config.yaml
n_layer: 11
d_model: 256
n_head: 2
n_kv_head: 2
head_dim: 128
d_mlp: 1024
vocab_size: 939
activation: "squared_relu"
norm: "rmsnorm"
norm_place: "pre"
norm_eps: 1e-06
positions: "rope"
rope_base: 1020.0
rope_fraction: 0.5
qk_norm: true
attn_scale: 0.13
bias: "none"
tie_embeddings: false
parallel_block: false
extras: ["gated attention", "exclusive self-attention", "value embeddings", "learned residual scales", "capped logits"]
init: "uniform"
init_std_qkv: 0.0253
init_std_o: 0.0
init_std_up: 0.0253
init_std_down: 0.0
optimizer: "adamw"
lr: 0.00158
beta1: 0.95
beta2: 0.95
weight_decay: 0.059
lr_head: 0.00441
warmup_steps: 495
schedule: "wsd"
decay_fraction: 0.603
decay_shape: "linear"
final_lr_fraction: 0.0
batch_tokens: [16384, 32768]
seq_len: 1024
doc_mask: true
train_tokens: 147700000
steps: 6207
dataset: "wikipedia_en"
Each number is 128 + 32 x the weight over its row's rms, rounded and kept within 0 to 255. Layers, rows and columns count from 0. Numbers have three digits each. The size before them is the row's rms in percent of the matrix's.

# down: layer 8 MLP down (transposed), 1024x256, rms 0.111, rows 562-608, columns 0-63
# up: layer 8 MLP up, 1024x256, rms 0.117, rows 563-608, columns 0-63
down562 101:177089156132066141079059130144149159152123144160178102125122088118112092156150144147171173152158125090119133117110104139167191086139116094135093165131146105112162106129149164156137144137081093
up563 107:105140069140124148144166106103109150116139141173101166149162133092166080184049167129088128126104142091122095129126137125110092096116074124177100111116138079178094110190135118111108135147203199
down563 101:111094163067111142093156137080132079122105112145176183083136119157156110098209051145145129098108163188111169128250057095094127097090175171109150124098142147118152144076042142166082126119108067
up564 094:137141143104128130117123138128113128114094089146076126118126179164148087127142079112173147137104119095120143106117164061083053111082166127122107133133168161149114070112134159116121056055146097
down564 090:091134148151118123114115122104174135123166119160145173127136084198187139148145135119088102081092144154138139119038150117126077101132077077078073160088138120147191102173190132128079087158109140
up565 108:116109072143155105130071120196135089124109097181156125101156099142133106163159133131122117126096126146132137104167149123072100174134132107162128058186145172145151125184193094143105127112175128
down565 108:138108110108097101116163089072153086141129154074171151094108136085161185127212103157193098134100151129114170077168141105145177179145138134129108139123114154097084149125151114135158099165091152
up566 101:127080120168122088128147127209115091150099147124116120136169130131118086152100130114145126119073184142163128099163140074081111157146069140169079114203118101165102114123164123173129153145158128
down566 103:113106089073175159162102106096149091083141073136112137148107097139102077136087149134122110120145150139122113113115105166094175101156136081163137098092146062105118114176176129098123147149123134
up567 107:077171100138107133153140097126076114157136127141093145094165068131147164222151117107121133112097168153154199117150124062121178114103124085139124050107148112091117092206128148118118149056112076
down567 114:134140065139162136133132087142049108172113124153128131138132151087140143169169114093104108146113198181181152142110159112127133153147143129181125138089177081190170166104088109194147130148122177
up568 105:164119019157065127097060109131099118106113160156139094152183161132108140101112101162152110096171079127136202115134127129081137138082142085142109152127117113141062131169167137119135151048119110
down568 101:127152115089108148143090102092109132196086099140043100121115172145133152092122109124147134159123081166155146109089194181094141121119167139142087188107127078151140123115089176131143106180134211
up569 100:140088144131130068116148118147112121078097135149150073121100148155144157101096122114145095101127169131115197143192081165146076075119123191114152097128176135183173075156180092135142027085141193
down569 102:093131123069181221037187118052157169172108106106107122167157104146181083078121114082165074094132183149073111136190105116159155188123131071085141142111118080092126085086082108141134192087108076
up570 100:140106078128130124107115124191134087084136167162174131079149085157138097124108097116124133139178104122135109095153121194091113134066144152126151059081152093121157105128216097116139110137115123
down570 102:142155132133148112133136142074113136090132149039176124145193151148148110114136094160122158147144189090157071120129124108124132179122124143129152125048132159068146181164192144083129157101115075
up571 097:078097114142117072176122130148147158156124107129151101155153139126150141131075093163109142127097137093161161133154134172073118106131139116149151106107179094107112125093167126086115118089149158
down571 099:107097159176152151127170159161133118106122140141125164139083085149105142128131095136116117089126182099144107136185127152132130054121161156156118187103155184100124133125163190178194069094113140
up572 093:082067125117108166075118147167143157094157117117103062124180083142195095108146091166103078091146138091089152165130130146136136135125112092147121131121127091129109142106146135124150056126093124
down572 091:139151170160135115111099161177089134169093155144112133145092186121141166114107110097142191178135102130172174138000137188140134150074178080146135095050124146147171092171163112069102157141146156
up573 086:133104148209164101179121107167102076162131090113100099159128193116129131140141088164143134120101090140084121116134161138065163190105090121122145065129102101085055164114187131141133135118124156
down573 087:132150134126084082100117108142109123104194154121157157103096137133112197111141154110115179140094089158096162124094078144138114128113083187189147111121096171114159105182163165117131132153159100
up574 092:159094123142139122109122152154131104091076117126079143096121110198126136119147114160079154139134111105104139132145132123123161183118165156099154186142218111156166104097144079123122150179138095
down574 093:084121125169152048128105062095151139150163180084146095111099158108127124092148153153162171153119156105101193101106126133114116133156147132104126116148096114143076161067111094062094083147100094
up575 102:104122129135117111082119188152134142145071150200117072165141174129143149122125163133135117159170127142165145085141119130105095076126112142109064153181194101147122099144133097137088129111108197
down575 102:133125068109151131131097094109147169110086155124123119123125136141091145144078118135065154071058128115126134113167113079121135160099119202153144153122108070116167167141153187104182081151107137
up576 102:164102098149119113075176120120074136148082109149079095092147119136111156137111091136210110133059179113091163115142111139135064098137146151184111123154126126091130116176108083117157142132197134
down576 102:160116124088101154089120090112155111160163180152176155180157099102113108145141145151119136114133134083140145129165125105169124158156118165107096156082189179092115146083135111123123129162150118
up577 082:130126137071181150097102125126121145085173125200135114134127164119128129107087104167220095152084094110151096128108093128163115156123162129100126128170163126170130039079181052128113076117123160
down577 084:151124159053178133125114115124084195154074088140089121057050161149168167134129139148163132143120135069180142153000111109152112181111102172168146115133161158095131133116112167167175152117140124
up578 100:129100099075152075140106094167156017108182102164164162151159084108140141108069138135156119120178117134087128106156123103135153208108155128157103079183213128181113117172151130147144159083172086
down578 101:133182126114140179083144133111109135146117104124081164151114150144133165153098135134070097149171133163090118118126128123124140069116139145156135129106137126118186135166165185120111165128079110
up579 098:138088149185116125158082106035138162122113143109139110138138146155141167174150116100084075160105148126159127096161170145120149113122118160077130110171148106183121112122188128083109107152106130
down579 100:123071167141121109096177152133079125114143077088078143174130138110131161119104097163195138093152074173150157103171119117144140104112112123153162121171091140112114118113137106161108157119123099
up580 128:126070122131089131114139189085132066159111117141056148130164104201128188080089153141143154076114124111137178136137121041104126104132122134148145134163198157130122131120190064139107133135154093
down580 109:072133186124163158117114141092128133178111177102139153138140147129091113085133119138112157126104119146144128146087029129107086125116140123127145086152171142159098146123152114129125119149140099
up581 113:176149090156165149137169091144157170161120110181173167155177081171145123150134105119112123128112185084131117114169136190115092124105088062084122154160181154156143105161174164110115137085103108
down581 110:113090125136196120131118117118141150149086135115132159134162108098161129117122095141088173153163085098137146171117152123114092110122135100140107158129167171126167141159147185161110074155188137
up582 105:116095130137097057109097090109168092127063106136119107152170157149129075109105180162114106112149072103173155126133123155089045134078096118107065104167163107131128127097174062148115105115107180
down582 103:129102165129203158116099156121115141116209152120091136127137105115083181154070114117068127115129124154084111082168124142134080173111161141132165117150076128101089137172096103029123136102124131
up583 089:100142040126157107128094199111147165103124063119170089152138116124120098152135066140146115134091162095171124127142118094143151129159160084142074083082127118122111089152101126145106133127103121
down583 091:120172122085115107149177124090077096111088105123172109126108079084074113177180156096099167132112130107153122150113180105190169152104163147129097081093124087089144162204144153100134152135148080
up584 099:146057166145140120100112139137116121078121069117094098160139156107187110150123115120104079071099139061082134149142158038139080126106078165151121119103087098120121072125136127133176099117090142
down584 102:151155104109122128131145081060122145062081126118146106155115109134097103104121097134105176129113115088095133132141109128146134129157113089089101079123099140152083108215158140102096163141164149
up585 105:110097095129096168118155105173123119150150103075085096112168113126125163132088051204115100122119189122109150123155139086152131129109102089098088105084143156109151086069123186093159153145146140
down585 106:151108155097147192122117092108068142104165110104095133144121136109143107111155190121156139141175167125132091144108069149122127130107141096067156113122143130133150173152106193168187096158071114
up586 091:146184114119124100186131098138122096153095097155157136145144121124112133141065128133158102120149141121163122073117128141125112177106118104139107170080161103072149071170212060151060140137184111
down586 089:147142132114087109081102106155135171077134112142135073119093184152089114125120142124101159146149159056095150207000139119094151120172186118088106105057135138151094157052143143140153130126072065
up587 106:072152111061136112171073114111140140098178082085112120124146089170118137174100177129149156138105156101133189105159137089055170127108159132095123125142162027114115128160159170098121139141115108
down587 102:179150101084048123124136162142077127159110101132163109156063160115101135097127146173103174202137139096137176132115074183112119167142111142149114069124113077177113134140139144125131161111095093
up588 103:103063120114114096132099160163139064138167105099095097178162115127153212170139172144102137150076152142163153125139199163122102193102089113182095125148149147144139120145226141140149137112126134
down588 105:113101138123186117159081119133116130137165105146091132154125162093119149100166089140097146156128160156079178108066086108133117147087114187135109038164136143074102086101146119126162100169244170
up589 092:143082127105113119140132145158157111160068180196172112146162076164139133147077118167138137125098125073120158145148109136152137138074075131135130144121138118129146031163189074113116082089109082
down589 094:151087099136063139122167119115056071130109153179149142128186100201139141086147149177125118097068134130109094104166133133141108164152148119145048114088173087140101146141129106219168110175111098
up590 087:157058035100155100118130214116107099130172135142075127124112113153125143192143105121118118139175133109139121102136116078071111124181141102158066083116136135134162107069105128107087106164121123
down590 090:171158155127140139097134109138144139192150125096164132093136151134110157138176170135104141098125106129133081174133145111177102123164178115086193068139115161113110168117138114117116176130162137
up591 091:133069153106117128094091130109055135080197082110142118116139150153151142126079139093164115072112107106073165145167187173163100180190085068142121122115093119194139082103096105081128144139106155
down591 094:102119102105094145181178124155145144136138176146150099148153097108066133060163120068100167131167101177123079115151138172159053149150106104094134072092060140068088158152160043156163121149121172
up592 096:105122120170150073129189094180179115171133132146060144171117080118101175166133172164137134087166103091160130145144095081134064158132105135135118125150163105119109152159056090117126111103120103
down592 093:090204101121111134095138094107106141175173116163095145161125167186182083093147171107095112118139167103125171138078155148140178167188107164090088146132174180146118103074085088187196094128093119
up593 106:137101032100111116116107135126147131088157128135162096142179115137184129157150107102138074084169163091125188150133096145161169135087100158136056108088158138085087147129158084067060142162110088
down593 111:155138140109142146079150113106180129170097112114126156126109139106102114087176144105133137153140185158115064153112129140133141148114158141088090148071158135148129158155175144104148156129068146
up594 087:110038143111154081070116128172164092114075051128073136152146116147145084111122096139099110080106132093093170126129108128061134145115097105131066106148145094128115132068159133158135109152087091
down594 087:139131107094140092114109121184143192096141132077119158120101018164091127152121121131105111108126130094163189131121185103118159101101132097171149128119116152101107153182118166134125147114167109
up595 094:165135068151134162162161137108104117138110125110148127075153076136113138164151155144129092108117165167161118119176172105136120156158151136067050109201167096132148132141160130136093068135111090
down595 097:083092123141171141126163094079134170132205166143117166142146052105135117180149102154102143045140132116152111105144104140136149125131157170100117158080135160197092142211144117104104113092129104
up596 108:053153116177170170116155125110072082157093134165088166095140133214149133111187143116150128124136121113147138148146115105093132121131169113123189111125116119151103176189105157149100118143170119
down596 107:151104098123117130134152109142139115117046121098077110130140148112102139148094095133146174166096083066148107140170111089174133125082124128113157122177138124153078138136070113120132122126096111
up597 094:144162120098107115091170136160157135124109070174108152196138190143141077132060111136174157119117128147100219042144153184111141084106146113088073057119150116181141132167190129096142031075168134
down597 097:125137107140149162153152109126123134191118130196122117098127149140158065143153120165147109112127147168092095121058151087142118124110161128084156138168089147090136168141125114134127125083133152
up598 084:105121117112085122130124108117178088129109124100093093130118142150175119121151081117081140144161104099170074131117129082128113137084072143140135155111118148162137118115114148154166109111114123
down598 086:103101123109146125166162137121125138128098131087129081149154118106100140133092139102070155119102099134126077186103176091132164151175091156120148172123076184072159116162175102157129169118121165
up599 104:164120089124131126099093103200073131128121130090136119107169094110143143143110096135134116134122121113120128111140166117178147138127117048158107064157178113081071051235157106119139099142145134
down599 107:113200134156123155103104126150108113149173169113100139135116136120164131174125173110124116126122160139102098151179139125133110151205173177075131109201181153120090181114150106164102122185157111
up600 096:124114129081100174136165121113113135149098110137055089147123095138160145139095142135160125158112087161170109099139119096121077175127115135115096181132181091143103167089154120135179140123113163
down600 098:132175110079131180177110155133098119103093134180168141108114154116104131166145080153089135158076133188149089148143056155147109149157067154121168107070167083093165102100134180103114149077113125
up601 084:130062140108143108128129104136122154138117066054056132189126125114157111109138095065109062109145144092113119131142140135073093114122164088182149155140107120121072130131130120087160147097123084
down601 091:123136179099137138111139080107113172181109136134061125169138151117101120103146136102141099160159134129099115126100066124122108071142130079178138098083075130143095133134150156094125143166131123
up602 111:120119133114135134128151099117123129166211088152050188096172156193165107111106149144132065129134113116138105112156090104099041126145145109090138119095136166090142097151176125172122073106215132
down602 109:143125139174128139109116148174125108110087090224118131183168219160061118083113164139146105178147118104099148092120077106152181133089154081154104106151138114167185139139105126153166136093072180
up603 100:157146134172117092074128138107137126085143057097065127150128086201116142121095152113053128151054139145097118072141214152110146114139084119112091141108141106143143138167134203153094104183119135
down603 104:139080076116111144133152126113145099114134125158110112116121148069151097131097116114190147139155158122149118136151099110152151107143129152182085136168074063121133155095156150175104098070146077
up604 095:119079119181101153091120121073164157124128109145100087095112177148173169118140155121104102148135203147175095152164130111084095123124164118114096114124164085168131137106133138092086084089188164
down604 097:099146137120079175117200119097147142109179115131155122210110131143125128107105139131099158111177131146088153147133161157147118133142172105075119175187111122189063076100097100117131152097115094
up605 102:131088086102130113125097128206083097138062124130153089127178121156137171161128121121102123134149163108161123161134162114140055144104133114100116083138126110153085128067115147111132105115114109
down605 102:111126167057129123107080173150085124116174141062197151103118150115115123106150165153148151110171175180133164161152084133160049093123104138105099147111132174117103164127075083144114155087163137
up606 101:111127099085084150189098116134124165137113095085105155135116124115155106123060101173149155127160189131121092067123126068076138085076160077133144153168151101098085114139143148127159091139093170
down606 101:130078169116139135146156109140134177187149050134135161164157129171147112122145088067108109104144215152112065118074108132073106086089135089118099080137107111142143096094129165126149150109126151
up607 107:152161110150132188152102207099128125117132104146130144142157172135158105136128085167129070083107137051124180093142106138154126094115129119139142059130158181123091082106148093128033050088204158
down607 111:130113119076104116148122170116142200094126138155102101120107203145129092103126150092139096184148099173114133122200131077098175038130211122117132152089159130167156161121122141153145086098070177
up608 097:108115103102138147137107231149130127093136115127120112121120160150193187112127149090141077111187197119150169105159128126084149117128095138106101110157130132159122100092155089143066143132227123
down608 095:104165111164142119113129180077111162169130183106135173109152131104165091074138132057102108063134159198163177138089134151092243161132096137033115113113086131060194086132158139106081169140153128